Each number is 50 + 12 x the weight over its row's rms, rounded and kept within 0 to 99. Layers, rows and columns count from 0. The size before them is the row's rms in percent of the matrix's.

# layer 11 attention output (transposed), 128x128, rms 0.101, rows 96-127, columns 64-127
104:54 42 38 57 32 22 58 69 55 32 44 72 44 34 37 26 51 35 52 32 44 50 43 49 57 35 48 45 37 42 34 42 49 39 61 55 46 53 36 52 33 58 44 49 52 35 46 28 65 46 66 43 57 49 51 62 38 59 60 55 52 48 62 44
101:47 37 34 20 26 41 58 35 43 57 31 43 63 53 39 39 46 57 55 62 45 44 68 36 56 49 66 51 53 46 35 53 37 37 64 41 53 51 33 54 62 54 52 58 47 21 52 54 38 42 77 56 46 54 40 67 53 51 54 43 57 47 50 59
111:58 63 30 55 44 62 47 54 58 34 47 56 51 79 40 52 45 49 59 70 24 43 45 50 43 37 70 46 44 37 29 61 50 41 43 44 62 56 29 54 56 55 55 28 73 31 55 27 57 33 56 56 75 75 62 56 59 59 31 46 75 52 50 67
097:63 44 79 45 53 41 49 30 53 63 51 78 62 40 55 46 36 44 53 40 58 47 70 43 59 57 57 39 58 66 56 45 45 30 46 78 53 40 52 42 52 53 33 51 42 53 36 31 55 61 43 57 53 29 56 61 32 55 37 57 41 38 70 61
098:50 52 53 22 42 54 43 37 47 52 39 42 66 49 35 49 42 51 61 49 58 44 61 42 38 40 59 77 42 50 50 60 42 59 54 26 53 43 49 60 56 61 55 45 45 52 50 62 32 35 66 51 40 62 36 47 63 52 55 54 52 42 43 62
092:46 51 46 53 48 47 37 67 50 49 57 46 50 65 50 44 40 52 56 50 42 54 47 49 49 45 37 38 28 47 47 52 49 39 51 60 77 61 40 32 60 55 55 51 73 45 29 30 64 55 38 55 60 42 48 33 52 57 64 36 50 42 58 32
097:51 48 68 80 56 49 29 73 63 38 57 54 61 53 54 68 48 52 38 59 31 59 62 54 40 53 37 49 41 62 41 58 50 62 32 53 35 44 62 46 55 52 35 44 73 56 29 51 38 54 31 53 53 53 43 53 55 45 51 46 43 57 46 41
108:44 35 61 50 36 44 51 40 55 35 61 23 50 33 41 35 47 64 52 41 57 54 50 52 40 57 46 37 66 48 40 27 68 79 47 61 48 43 61 54 44 39 62 56 35 44 68 49 44 56 75 48 43 45 61 59 49 43 50 40 58 30 64 67
094:61 33 55 48 43 53 44 16 51 60 49 38 54 35 38 42 39 66 60 51 52 61 56 50 34 51 76 67 49 35 50 47 46 62 56 42 47 44 43 55 58 49 52 43 28 58 56 49 54 52 75 37 39 48 43 46 54 42 48 44 50 45 64 68
103:45 44 50 66 63 53 38 70 47 43 65 56 50 59 49 65 54 38 54 64 37 60 45 54 41 45 48 32 25 55 44 52 55 53 40 62 28 52 46 53 30 63 57 48 70 49 32 17 41 46 31 48 45 50 65 59 60 57 30 54 60 51 56 42
107:58 41 47 54 46 29 60 53 44 36 20 25 51 37 39 57 69 58 59 59 46 44 60 49 33 53 47 51 74 51 40 23 46 62 58 51 50 41 58 51 57 47 50 53 26 36 58 39 52 41 61 65 39 53 52 52 27 45 40 42 58 49 33 65
104:31 31 50 24 44 42 59 49 43 71 45 35 46 57 52 33 31 31 53 41 67 53 61 35 54 40 54 68 67 34 57 39 47 53 58 41 57 24 35 59 48 50 63 61 37 38 55 54 52 51 60 46 34 59 38 44 32 52 48 58 46 33 33 56
098:42 47 46 41 46 61 63 77 49 64 60 88 44 53 57 45 47 51 52 53 48 53 36 53 51 38 47 41 45 47 46 60 36 38 35 60 54 61 41 51 47 51 52 57 60 37 59 44 60 49 42 45 64 42 61 51 55 48 49 44 60 46 44 41
114:57 36 36 60 44 58 42 54 45 59 38 40 40 53 60 56 26 43 56 67 51 60 47 51 28 39 60 55 57 56 41 22 44 60 44 65 47 60 14 41 46 42 36 57 56 28 61 29 84 48 66 60 68 54 61 71 46 45 50 55 52 46 43 53
099:42 60 34 45 56 56 48 48 51 43 57 41 50 68 45 29 50 60 54 47 52 24 44 47 45 39 34 58 21 40 58 53 35 30 46 53 69 58 51 46 56 36 49 51 58 48 42 65 71 78 31 65 63 54 55 45 42 54 46 45 49 42 33 47
095:34 47 52 27 33 67 56 44 43 56 47 40 46 43 59 57 43 48 39 41 76 75 54 36 49 40 56 58 32 61 46 48 48 50 47 68 28 60 49 61 38 51 50 41 67 65 36 45 70 36 58 58 50 41 41 47 74 59 64 82 51 44 37 41
093:47 45 57 76 46 58 49 19 49 40 56 38 55 45 56 55 30 53 43 49 43 59 63 58 61 49 77 28 40 63 40 53 52 49 67 51 35 52 48 49 32 51 55 37 65 46 53 49 40 38 58 57 27 24 58 47 87 51 44 46 56 62 60 56
105:42 44 54 61 46 53 26 23 46 40 46 28 45 54 42 60 55 43 53 49 36 51 45 52 26 44 62 55 39 65 40 45 44 65 54 70 33 32 43 63 29 54 53 48 48 61 36 40 53 34 47 51 39 56 55 50 48 46 52 56 40 65 61 34
111:46 42 66 46 70 22 41 36 62 57 55 64 44 40 43 38 42 44 51 32 73 54 54 47 51 63 26 45 58 63 65 35 57 62 34 48 52 23 52 45 50 51 43 58 44 71 57 49 41 62 41 37 45 41 48 56 30 58 56 52 31 50 57 21
098:55 41 50 45 29 47 44 39 50 47 49 27 49 27 30 50 54 57 52 57 35 48 61 38 40 54 78 61 55 50 39 48 54 55 65 56 50 40 31 63 63 46 49 56 38 57 49 38 42 37 79 54 42 66 45 58 53 44 42 47 54 51 57 65
081:66 64 41 62 69 52 45 69 61 39 70 70 42 70 74 59 66 53 43 56 48 37 38 63 58 51 40 31 39 41 44 57 54 54 34 43 54 68 68 45 55 41 59 46 77 62 48 57 63 52 41 42 59 53 55 37 60 56 54 41 47 59 49 48
114:58 46 67 36 58 52 50 24 26 73 49 49 48 44 83 56 33 63 49 62 63 80 63 45 55 57 51 48 66 38 53 50 37 40 44 48 34 52 59 51 32 49 56 67 45 54 45 49 44 58 47 42 36 11 61 69 55 52 44 72 54 62 67 45
097:47 38 39 34 52 56 64 42 42 51 39 49 47 52 42 49 42 56 66 38 51 68 68 50 43 37 51 58 75 51 56 53 28 66 62 67 81 35 49 54 61 49 45 57 39 38 81 60 57 50 45 47 37 42 37 51 32 59 60 43 69 41 39 56
103:23 36 31 51 44 43 39 45 59 38 44 32 45 33 32 29 35 50 41 54 66 42 66 56 42 52 37 68 42 64 48 36 49 56 50 63 50 37 43 51 48 58 49 44 55 43 54 55 49 49 47 54 37 50 28 54 22 51 64 53 36 47 47 53
103:62 58 54 43 57 54 35 48 38 47 57 46 36 50 33 40 51 41 53 58 40 57 46 54 50 34 52 45 45 35 28 54 45 22 34 69 33 50 23 59 35 47 63 44 45 59 70 26 62 43 32 55 56 50 60 55 50 53 43 59 67 47 55 31
095:47 52 39 62 67 45 40 36 60 31 40 42 28 51 64 80 56 63 61 65 45 58 24 56 33 47 53 49 52 55 49 53 54 61 48 45 53 47 48 37 37 52 45 59 40 54 50 44 53 48 54 49 54 28 61 53 56 52 34 50 54 46 59 23
100:55 56 58 71 61 47 57 50 45 51 42 55 54 65 61 40 34 45 34 83 35 55 50 47 66 45 41 38 43 47 38 59 49 44 47 52 42 71 46 30 51 40 55 31 93 35 38 33 58 58 47 67 63 37 58 37 47 62 44 51 60 68 36 47
101:48 38 44 52 45 59 32 47 60 28 61 44 50 42 17 50 43 44 55 57 33 33 63 51 43 38 64 51 35 54 38 55 38 63 58 44 40 33 45 58 60 63 55 40 47 59 47 46 42 34 65 60 52 70 57 42 61 35 42 43 41 33 56 61
097:51 45 60 59 71 51 69 48 58 55 62 62 56 57 63 45 45 51 50 37 68 55 46 65 61 45 28 33 52 46 53 51 74 51 47 42 59 65 73 45 39 44 45 43 68 47 58 58 42 61 38 51 54 23 54 47 59 54 47 46 46 61 46 52
093:46 42 37 37 43 56 62 38 32 75 68 44 57 64 59 26 22 47 46 36 59 57 40 36 50 47 40 53 40 62 54 42 28 44 60 45 47 53 37 51 60 50 49 47 53 39 52 42 65 57 54 46 61 62 54 50 49 66 54 51 57 44 58 53
101:48 21 40 36 69 50 64 45 45 54 46 68 49 53 38 64 04 58 67 53 60 56 42 59 47 37 39 42 47 38 45 30 59 55 33 69 73 50 48 39 47 70 57 42 49 39 73 50 46 46 46 29 33 35 60 53 40 60 52 41 62 48 53 49
116:50 63 49 26 21 53 51 36 21 67 56 43 51 39 43 29 55 57 53 55 40 54 50 29 53 34 68 72 39 49 51 57 28 48 61 47 24 51 35 62 58 56 49 65 43 41 44 59 49 32 76 50 40 60 35 51 63 51 57 57 51 53 37 46
# layer 11 attention value, 128x128, rms 0.0624, rows 97-127, columns 64-127
100:62 58 71 70 46 61 48 44 66 49 45 46 59 52 45 41 30 36 50 33 70 39 46 54 55 39 44 47 57 70 62 46 62 82 46 67 35 54 45 54 37 66 51 38 55 64 49 52 43 54 37 43 37 59 72 30 54 47 48 64 53 38 61 39
103:63 21 66 56 41 61 50 36 41 64 67 46 50 38 68 60 43 47 40 46 61 57 38 46 40 42 29 44 76 57 55 40 76 43 36 57 54 50 68 53 46 58 45 63 54 36 48 46 62 44 41 47 39 35 34 37 61 65 52 78 42 52 53 45
096:47 67 52 40 44 61 53 53 34 54 43 37 49 61 50 45 54 55 37 56 41 66 64 47 42 31 33 59 67 72 40 48 61 49 58 67 33 38 38 53 54 38 65 46 49 50 44 56 27 44 59 45 49 50 44 58 61 35 58 48 55 54 57 56
105:54 43 62 39 62 69 19 38 48 55 38 33 47 61 73 33 42 29 28 55 39 38 65 59 60 44 39 50 58 46 59 30 50 41 35 45 29 48 51 53 54 48 48 48 65 41 53 54 57 63 33 51 49 36 63 47 59 59 43 45 57 62 47 37
103:32 68 60 65 50 68 71 48 38 60 56 52 55 37 30 41 53 53 52 55 56 51 55 50 48 64 64 62 61 35 43 31 66 48 44 47 61 41 48 49 66 61 51 43 42 83 71 66 59 42 52 59 59 55 50 48 74 73 25 56 49 53 53 61
102:51 58 54 49 54 59 56 54 45 25 67 45 34 50 39 49 50 66 74 37 45 45 19 50 46 52 50 50 46 40 69 22 44 42 59 48 71 94 21 53 58 48 53 47 43 52 63 50 49 47 51 64 60 29 53 55 48 41 57 43 54 60 41 28
107:51 45 52 58 41 22 52 60 59 51 51 80 55 58 54 67 36 34 57 60 52 49 42 43 51 47 63 59 49 31 33 85 38 27 37 40 53 59 59 37 50 57 29 42 59 37 27 48 42 50 41 46 38 62 49 51 44 80 46 56 49 55 37 51
104:45 62 55 30 50 40 36 59 39 51 47 61 39 66 41 50 43 60 22 55 40 58 60 64 63 55 33 49 75 75 61 59 53 49 49 38 54 45 76 35 42 53 60 75 70 46 54 71 46 65 44 49 30 55 67 50 62 56 38 60 43 64 41 50
107:64 39 41 47 21 54 61 53 54 44 56 48 20 43 47 40 46 50 57 36 34 33 39 65 52 48 60 38 69 43 53 48 66 21 53 40 56 54 31 44 80 51 55 39 38 60 51 48 37 59 61 74 75 45 27 44 40 53 51 37 36 28 60 53
106:36 56 50 70 36 49 41 36 61 36 48 55 41 58 47 35 43 33 55 43 66 49 36 47 58 38 55 58 51 45 35 80 43 44 40 51 56 61 33 63 34 31 55 39 53 51 49 37 43 44 32 45 54 33 51 52 53 35 50 35 40 43 44 57
107:45 55 55 78 62 64 24 62 29 48 51 56 81 43 52 49 44 45 43 46 37 41 69 70 60 66 45 16 43 48 41 47 35 60 68 36 40 45 51 58 34 38 27 52 67 47 48 62 51 40 52 42 46 45 48 42 30 53 58 42 48 63 52 48
099:45 47 58 41 73 33 58 42 65 52 72 44 55 57 32 72 54 58 56 45 54 63 58 64 67 45 54 15 68 41 37 60 65 63 48 43 50 32 60 51 38 42 45 26 33 73 51 62 60 71 63 41 45 45 66 45 47 73 66 50 54 52 65 64
102:25 53 60 76 40 42 51 40 55 39 45 41 51 44 49 56 38 62 49 44 42 47 42 50 66 45 34 49 60 75 50 57 50 49 54 41 47 59 40 60 40 50 58 44 50 66 59 34 35 38 49 44 25 40 46 50 53 58 35 48 40 67 45 41
095:58 47 43 62 58 51 64 70 64 80 37 46 72 46 67 41 59 72 71 61 35 53 62 46 36 47 40 51 57 53 40 45 52 69 57 46 46 48 58 56 53 59 48 45 59 65 62 55 54 12 44 50 49 51 37 46 34 40 45 51 41 57 51 65
096:48 53 54 47 62 36 46 38 62 57 41 46 57 52 59 39 39 57 40 35 07 47 65 55 50 61 48 64 61 56 60 54 36 52 49 32 48 39 48 38 50 50 40 43 44 50 50 47 31 43 48 51 46 70 47 66 44 76 36 13 44 52 55 55
089:38 53 63 27 63 38 58 49 71 51 59 50 40 39 51 46 29 49 77 35 35 57 65 51 50 56 46 69 57 45 45 70 61 28 51 49 57 44 50 58 53 55 57 52 54 45 41 33 62 60 59 49 54 79 35 70 38 77 50 57 50 39 70 50
111:63 53 59 53 71 38 61 72 54 28 40 53 41 38 57 31 54 57 48 36 57 42 38 52 75 53 60 57 59 53 59 26 52 48 53 31 72 59 36 54 52 58 49 47 58 60 82 61 43 49 48 49 67 43 08 49 60 37 58 41 63 37 43 56
100:56 60 41 24 40 72 48 62 50 39 51 55 66 59 50 36 63 38 23 80 45 55 31 53 40 75 55 60 50 47 65 51 36 39 47 52 51 65 62 45 47 46 52 44 49 60 41 69 57 55 49 54 50 37 56 46 51 27 44 66 58 38 46 63
111:48 38 52 44 47 63 52 36 50 35 39 61 47 62 51 65 20 48 38 46 62 43 53 71 48 55 31 57 71 76 61 47 59 62 24 28 41 60 46 39 54 48 55 49 75 45 45 45 56 45 51 53 42 34 60 48 48 41 47 45 58 37 49 61
096:34 45 46 59 45 55 42 53 50 53 49 57 49 62 45 46 50 46 55 52 54 69 41 43 37 54 84 51 44 39 60 49 42 45 74 57 66 36 60 69 43 58 43 67 35 59 49 56 56 59 49 55 53 57 44 52 58 60 40 60 60 50 42 05
106:43 51 50 43 62 54 58 63 46 60 39 60 49 54 12 26 44 41 52 38 32 40 55 48 42 59 56 41 35 64 50 61 66 66 53 47 55 37 38 26 56 45 68 57 42 62 26 54 44 68 54 48 31 66 48 38 54 29 43 41 18 50 55 46
098:37 65 57 60 51 48 50 64 52 57 77 37 50 58 46 56 53 40 19 51 70 34 44 46 51 61 50 45 59 26 36 50 53 55 52 33 23 36 60 58 38 25 51 48 74 35 19 53 45 44 33 52 74 55 61 26 61 41 34 37 63 31 46 56
110:67 50 60 62 43 66 53 60 37 49 49 43 58 52 61 57 51 44 54 27 44 31 40 56 49 77 44 45 47 42 68 53 41 35 56 40 54 61 53 43 52 53 39 53 57 63 45 40 44 23 49 60 57 50 47 65 30 46 38 59 51 70 45 47
099:68 41 57 44 41 49 63 30 45 62 36 45 50 38 51 57 37 61 43 33 53 58 59 40 47 62 61 48 55 48 76 46 69 55 35 39 66 48 53 67 52 51 72 49 44 72 29 58 77 43 59 55 42 57 39 43 47 27 52 35 33 40 56 68
097:63 47 66 63 42 44 80 53 31 51 60 60 36 46 18 42 49 47 47 39 60 38 51 61 64 44 49 56 58 54 35 44 55 52 49 44 41 68 60 33 54 45 40 41 34 57 56 43 33 58 54 43 59 56 12 54 53 43 58 53 51 43 29 46
101:41 47 66 64 49 50 57 51 45 60 56 56 54 38 47 57 36 84 78 28 43 68 44 55 31 57 34 63 54 61 54 48 67 38 28 57 59 36 38 43 34 62 39 52 52 60 61 57 56 33 61 45 46 53 53 46 51 49 52 43 38 34 67 34
110:54 53 49 38 41 56 46 40 48 51 39 47 44 45 71 54 39 50 64 32 49 51 44 67 41 36 34 53 50 36 57 14 57 35 48 44 49 64 57 62 48 54 41 47 59 50 52 42 50 56 47 60 65 23 29 65 42 69 41 59 69 62 33 40
115:40 49 52 40 54 32 45 60 52 51 61 75 43 66 51 60 78 54 44 66 29 50 65 44 54 62 47 61 52 49 28 81 31 33 37 74 51 41 68 40 52 63 60 53 50 48 33 48 41 63 52 29 46 66 60 39 44 65 62 50 54 44 61 27
091:58 49 55 62 45 44 32 68 45 77 33 43 61 38 42 72 58 50 52 59 39 36 84 49 65 42 31 30 66 48 64 38 56 50 64 49 58 30 42 65 40 51 54 59 56 41 51 59 40 74 52 44 42 64 44 55 60 83 62 33 49 56 50 46
097:69 66 60 48 45 27 44 58 65 46 61 62 40 43 38 46 52 44 54 60 31 46 48 43 67 57 44 49 64 41 50 63 46 48 38 25 32 51 56 48 34 40 50 38 40 47 26 58 50 51 58 61 59 34 38 45 65 38 32 37 50 48 57 46
111:66 33 57 57 71 62 42 41 67 66 30 28 59 58 54 49 40 49 45 44 69 51 52 67 33 55 54 41 50 63 57 37 65 68 31 36 73 44 53 55 44 42 60 38 50 69 77 55 51 54 48 68 55 52 55 55 56 58 46 32 44 44 63 39
# layer 11 MLP gate, 320x128, rms 0.117, rows 0-15, columns 64-127
098:44 26 47 34 29 62 55 49 53 82 45 37 57 48 56 57 39 50 65 51 73 57 61 44 23 56 79 73 45 49 36 38 62 48 52 43 46 46 46 61 29 50 65 65 55 40 63 43 38 47 67 47 51 36 55 40 66 55 51 35 64 35 55 57
098:64 47 56 51 57 48 37 39 60 40 53 20 48 20 44 67 44 54 65 42 48 47 49 41 46 60 51 45 41 42 36 36 42 50 42 51 44 57 48 42 32 40 59 14 60 35 43 48 47 57 52 70 36 56 64 35 59 49 51 47 63 35 68 64
104:75 41 54 40 37 64 59 58 51 64 55 51 29 33 53 51 64 73 62 48 53 45 46 69 45 49 64 58 57 43 52 36 73 41 64 59 59 45 50 42 54 51 29 50 35 49 59 45 57 34 42 42 45 53 76 40 33 59 57 54 48 29 37 70
100:26 26 64 67 68 53 44 68 25 56 62 46 35 45 40 46 53 44 39 45 49 48 53 38 51 48 76 40 46 48 62 57 44 55 59 52 56 68 63 53 43 67 53 55 28 50 56 46 46 51 40 67 40 36 27 45 45 72 34 53 72 48 54 58
108:60 41 49 28 36 42 40 45 36 61 47 51 39 50 39 61 46 52 70 41 43 38 65 77 31 33 59 58 42 51 41 64 74 51 54 40 65 63 61 44 70 51 41 57 63 50 67 60 47 44 47 61 49 46 67 60 44 33 47 52 43 50 65 61
112:51 26 64 20 53 51 49 36 58 52 53 49 53 52 53 23 65 37 56 24 46 48 56 38 51 72 46 69 63 57 30 74 49 31 56 45 51 53 77 44 40 54 43 41 42 69 50 63 49 54 64 51 41 40 58 57 39 46 50 40 48 48 51 65
107:47 47 55 36 33 34 36 53 46 49 34 65 34 55 64 78 48 45 70 64 56 35 66 57 34 48 60 65 36 76 38 47 39 42 35 55 60 79 30 56 24 63 50 60 57 37 62 51 46 42 32 63 45 71 55 60 51 54 56 66 52 49 61 43
100:57 44 56 49 52 22 49 54 20 59 45 46 41 49 31 67 55 66 52 43 52 48 55 39 38 47 50 64 61 69 36 31 54 43 52 21 30 50 39 41 42 74 40 38 52 38 46 58 50 32 34 73 54 46 52 67 38 49 31 55 43 43 63 68
108:36 55 62 53 49 38 87 44 31 53 32 54 22 45 42 62 51 59 44 57 36 42 52 44 24 71 59 67 75 56 54 55 46 59 50 51 46 41 37 51 41 46 39 44 35 46 49 57 48 63 23 63 40 51 48 45 51 38 44 32 62 65 53 56
098:77 40 52 42 55 57 62 45 40 54 71 44 44 50 60 33 50 34 35 45 42 55 38 61 55 51 57 64 37 67 58 51 55 48 51 60 71 35 53 47 52 63 57 54 44 27 36 51 46 60 50 38 47 64 35 56 50 49 49 65 55 54 38 41
100:50 57 47 40 14 70 53 18 36 45 49 65 35 35 42 57 59 52 43 48 46 36 43 50 50 47 41 49 30 57 60 46 51 53 37 55 47 50 54 60 34 52 38 45 58 31 52 40 62 43 40 68 58 37 68 77 60 45 50 36 53 51 55 40
097:45 42 74 44 53 17 49 47 48 52 46 58 56 43 48 58 25 42 62 32 63 44 48 36 48 60 48 51 60 60 58 48 46 54 50 30 50 47 50 29 40 45 45 56 68 58 29 52 47 37 45 63 40 47 29 53 60 20 43 47 43 55 52 43
098:57 60 50 55 38 70 58 47 35 44 52 58 29 42 34 55 28 52 45 45 28 53 72 45 52 51 52 68 56 63 60 45 61 40 56 55 33 60 47 26 30 79 44 58 50 49 52 42 43 61 44 32 59 39 52 60 57 53 63 39 63 33 63 84
102:34 57 42 32 40 26 38 40 34 48 62 35 54 28 54 53 50 50 60 48 62 51 63 66 51 48 67 54 52 43 22 47 67 73 51 60 48 30 67 65 29 41 48 51 53 59 71 56 65 53 63 21 42 50 57 63 61 59 53 52 65 49 52 45
099:66 45 40 60 41 44 39 43 46 45 48 40 26 53 52 67 37 74 63 52 40 49 52 81 26 74 58 47 48 59 63 52 63 68 46 56 53 45 54 39 48 51 57 48 56 48 53 47 53 46 54 75 43 44 68 53 60 42 52 44 77 50 40 49
085:47 53 58 59 56 54 47 26 61 33 68 50 45 38 41 52 41 66 53 45 46 53 60 53 57 56 30 67 59 38 49 21 66 35 45 80 76 40 67 45 50 56 34 74 57 42 46 55 40 42 43 48 35 75 45 54 58 45 38 31 58 67 43 58
# layer 11 MLP up, 320x128, rms 0.122, rows 0-14, columns 64-127
099:62 50 70 51 55 56 60 48 34 32 40 54 51 62 62 57 61 65 41 43 41 50 21 55 65 56 38 48 69 52 49 51 60 50 47 49 62 43 49 32 46 52 44 42 41 73 36 60 43 53 19 52 38 50 17 59 31 56 53 45 55 66 46 58
096:54 46 65 46 40 45 49 53 33 66 29 72 49 48 53 35 46 50 50 37 60 75 40 77 62 31 51 45 65 53 43 41 47 54 62 51 62 36 45 53 80 43 40 53 35 65 41 74 42 44 28 47 33 46 52 56 54 44 39 58 00 61 73 59
110:50 45 43 48 58 53 49 48 18 36 65 48 52 69 57 29 47 43 45 49 24 59 61 50 54 35 40 56 63 53 62 69 40 44 49 33 63 48 50 46 31 76 71 38 48 48 46 53 43 36 46 45 68 43 31 62 45 59 48 51 54 68 62 40
097:62 63 40 41 55 40 60 30 58 38 47 45 47 36 40 43 56 68 70 25 46 76 56 36 57 54 54 58 33 51 68 87 48 53 55 50 43 32 68 47 56 52 53 59 41 59 48 59 18 38 34 41 39 58 31 47 45 58 34 40 45 31 54 41
103:46 40 23 42 43 86 46 50 45 62 46 52 57 54 49 53 44 63 62 60 49 42 46 63 55 50 55 60 45 33 56 52 74 74 45 31 51 47 46 66 83 50 61 46 57 56 41 34 60 32 46 40 67 57 69 46 36 45 46 63 66 57 45 66
102:56 67 47 65 43 39 63 44 32 71 64 26 43 53 42 35 53 30 63 52 45 78 28 56 68 64 59 61 49 33 51 37 39 55 34 52 47 53 57 49 52 45 43 38 37 55 63 54 35 61 55 59 49 65 42 68 44 66 23 41 22 42 50 60
107:53 37 52 32 42 25 50 29 33 50 56 64 38 57 58 54 40 55 58 43 52 28 59 78 63 55 39 49 35 74 62 46 44 38 62 48 53 41 76 50 47 65 22 60 50 57 66 49 34 46 51 56 60 70 27 62 54 66 53 48 48 36 57 57
109:66 62 62 42 57 39 44 66 51 44 30 48 43 44 47 60 39 42 44 58 53 37 32 44 32 47 48 52 52 64 22 40 40 64 59 37 41 33 50 62 54 66 40 49 51 44 63 56 50 61 54 47 57 48 35 56 54 66 39 65 37 29 83 54
101:57 51 54 41 48 31 57 53 57 55 44 45 33 41 55 47 72 51 58 66 62 35 38 45 52 49 72 48 75 57 60 62 47 42 56 42 40 68 37 58 48 53 62 46 44 64 36 49 45 44 54 57 43 64 50 53 55 33 25 42 33 54 09 49
102:55 43 44 33 30 31 25 52 42 58 55 51 40 60 50 48 54 37 54 34 49 62 60 64 35 47 42 58 56 44 60 64 44 54 50 56 29 43 60 40 49 53 68 62 58 40 57 47 70 45 53 38 40 42 38 55 38 62 23 60 53 38 26 50
092:46 36 51 48 45 54 38 57 34 37 41 78 60 41 54 56 52 39 46 55 36 44 69 34 60 52 51 63 40 42 69 59 35 50 57 44 66 59 58 71 68 31 42 57 40 37 57 32 50 36 75 45 61 84 60 30 41 39 59 61 41 40 45 44
104:47 34 63 53 53 39 57 53 29 43 50 45 57 52 46 33 57 72 34 50 50 51 38 67 27 52 53 36 61 69 44 68 58 35 65 29 53 53 51 57 52 54 46 80 35 70 57 39 47 40 54 50 05 55 51 56 52 57 58 35 65 50 54 42
092:48 52 58 37 32 37 37 52 44 59 65 67 52 49 73 65 43 57 31 46 37 54 76 46 47 55 44 51 42 61 44 69 39 61 73 31 36 51 66 53 53 85 45 43 58 52 50 49 53 38 73 51 62 45 53 66 59 55 33 58 67 42 59 64
106:54 68 48 49 75 65 41 75 45 70 52 39 52 55 59 44 41 55 40 59 57 74 68 56 51 60 56 49 42 53 40 39 66 73 49 47 47 12 63 56 55 67 59 66 38 52 55 51 64 65 52 29 51 42 32 56 48 76 42 46 34 58 66 47
089:60 55 68 47 26 53 63 51 36 66 45 42 59 43 47 45 39 54 43 44 47 42 37 45 51 60 56 69 46 56 51 40 81 83 39 52 39 21 45 52 58 51 50 63 51 54 62 56 47 39 66 50 37 54 22 45 72 42 34 43 40 52 57 56
# layer 11 MLP down (transposed), 320x128, rms 0.108, rows 0-14, columns 64-127
096:70 43 44 43 50 43 67 69 59 58 45 64 33 37 51 56 32 66 52 57 63 53 38 72 50 49 61 54 73 50 53 44 71 51 44 38 36 53 56 53 46 57 50 33 53 40 69 39 48 32 50 59 63 40 58 44 46 53 39 47 59 56 38 62
101:82 43 52 31 44 71 45 61 54 65 41 56 41 57 34 50 60 55 57 68 48 63 52 44 54 46 54 45 49 50 44 48 45 64 23 41 37 67 23 38 25 58 49 31 58 53 37 56 47 37 45 61 49 60 57 37 54 46 44 53 84 73 41 62
108:57 43 50 40 46 53 50 51 46 58 68 50 43 53 39 51 44 61 44 57 57 67 56 64 61 51 47 42 35 42 48 51 76 42 65 29 51 52 35 46 72 46 52 56 48 32 60 51 56 61 39 56 49 37 78 50 32 53 33 45 41 74 49 69
096:44 67 49 59 37 42 42 51 49 35 53 53 48 44 36 56 73 45 29 49 67 40 43 52 32 52 44 39 44 60 49 61 78 40 65 43 56 54 60 53 08 84 38 41 48 40 41 26 38 48 51 54 30 27 41 67 47 59 43 77 57 26 40 43
100:51 58 50 50 49 52 41 47 42 53 46 42 56 49 46 48 01 52 55 66 44 45 60 53 57 46 26 29 58 70 37 53 29 72 54 28 42 46 56 55 70 49 53 57 79 39 44 46 49 34 29 58 55 54 48 51 51 37 34 47 39 49 47 41
100:50 48 57 56 44 38 40 42 33 25 30 76 59 35 52 59 59 28 51 58 54 42 49 46 39 28 33 16 55 41 33 72 63 64 51 37 67 50 37 56 36 62 47 43 55 62 68 50 45 47 42 37 34 42 60 50 41 37 48 46 71 40 51 47
109:29 59 41 61 51 36 67 53 74 46 30 57 53 58 51 51 75 45 45 49 75 44 39 26 28 40 44 48 58 29 36 51 38 78 45 55 67 39 30 52 44 60 67 57 62 57 52 56 51 58 32 32 56 55 49 34 46 45 67 55 48 34 73 39
104:44 54 68 65 54 51 66 53 39 36 52 46 42 61 55 30 77 45 54 30 45 57 44 46 36 44 17 44 45 42 59 45 32 54 60 76 77 38 60 56 59 40 40 39 38 55 47 53 47 49 58 22 50 29 50 24 34 58 69 56 35 53 41 46
106:58 54 52 60 37 40 51 62 47 46 25 51 57 53 36 60 41 49 34 47 69 69 41 47 39 47 43 48 20 52 23 25 39 39 65 47 59 54 61 59 57 54 71 58 52 19 46 48 49 56 54 49 34 33 55 51 46 70 44 60 49 62 75 64
101:59 62 58 48 35 32 26 82 64 61 52 46 48 60 64 58 56 52 42 38 37 35 45 45 62 07 58 62 72 58 56 41 51 62 40 50 44 37 68 21 52 41 62 48 44 36 59 48 50 32 47 50 62 46 70 56 37 47 59 45 39 63 55 48
094:35 58 62 40 63 23 55 60 56 66 49 63 70 76 46 39 29 51 56 55 50 84 41 46 51 43 38 33 49 41 60 50 52 40 56 64 54 54 28 55 36 53 80 57 71 46 52 70 64 58 70 56 53 33 49 27 40 51 54 47 48 47 47 42
102:72 57 31 46 31 54 57 59 51 38 37 53 40 41 51 59 64 29 32 52 68 57 47 33 33 59 37 67 56 54 55 43 56 44 32 52 35 47 32 49 34 68 38 44 40 50 29 55 32 50 33 52 34 48 34 67 49 58 51 49 48 52 50 49
091:38 59 51 41 45 47 53 77 52 60 55 33 56 81 48 38 75 29 19 32 38 58 32 41 55 72 23 51 52 52 58 37 54 64 45 57 53 35 57 44 44 47 45 58 83 42 48 56 41 55 54 45 69 45 55 45 55 45 60 47 37 50 49 16
092:45 47 50 55 45 37 43 42 52 44 38 52 66 44 24 28 50 58 35 53 57 48 52 79 49 57 51 67 59 56 55 31 44 53 66 65 49 41 57 37 41 51 37 52 61 52 61 65 64 43 83 43 34 68 60 43 70 67 48 47 54 74 47 58
091:58 37 16 36 53 57 32 65 60 54 48 54 63 65 46 62 62 34 74 36 49 57 32 46 42 29 49 39 42 51 41 46 42 55 57 63 79 63 45 43 53 55 50 34 46 44 41 69 53 45 71 23 56 62 50 50 56 31 46 60 50 46 70 54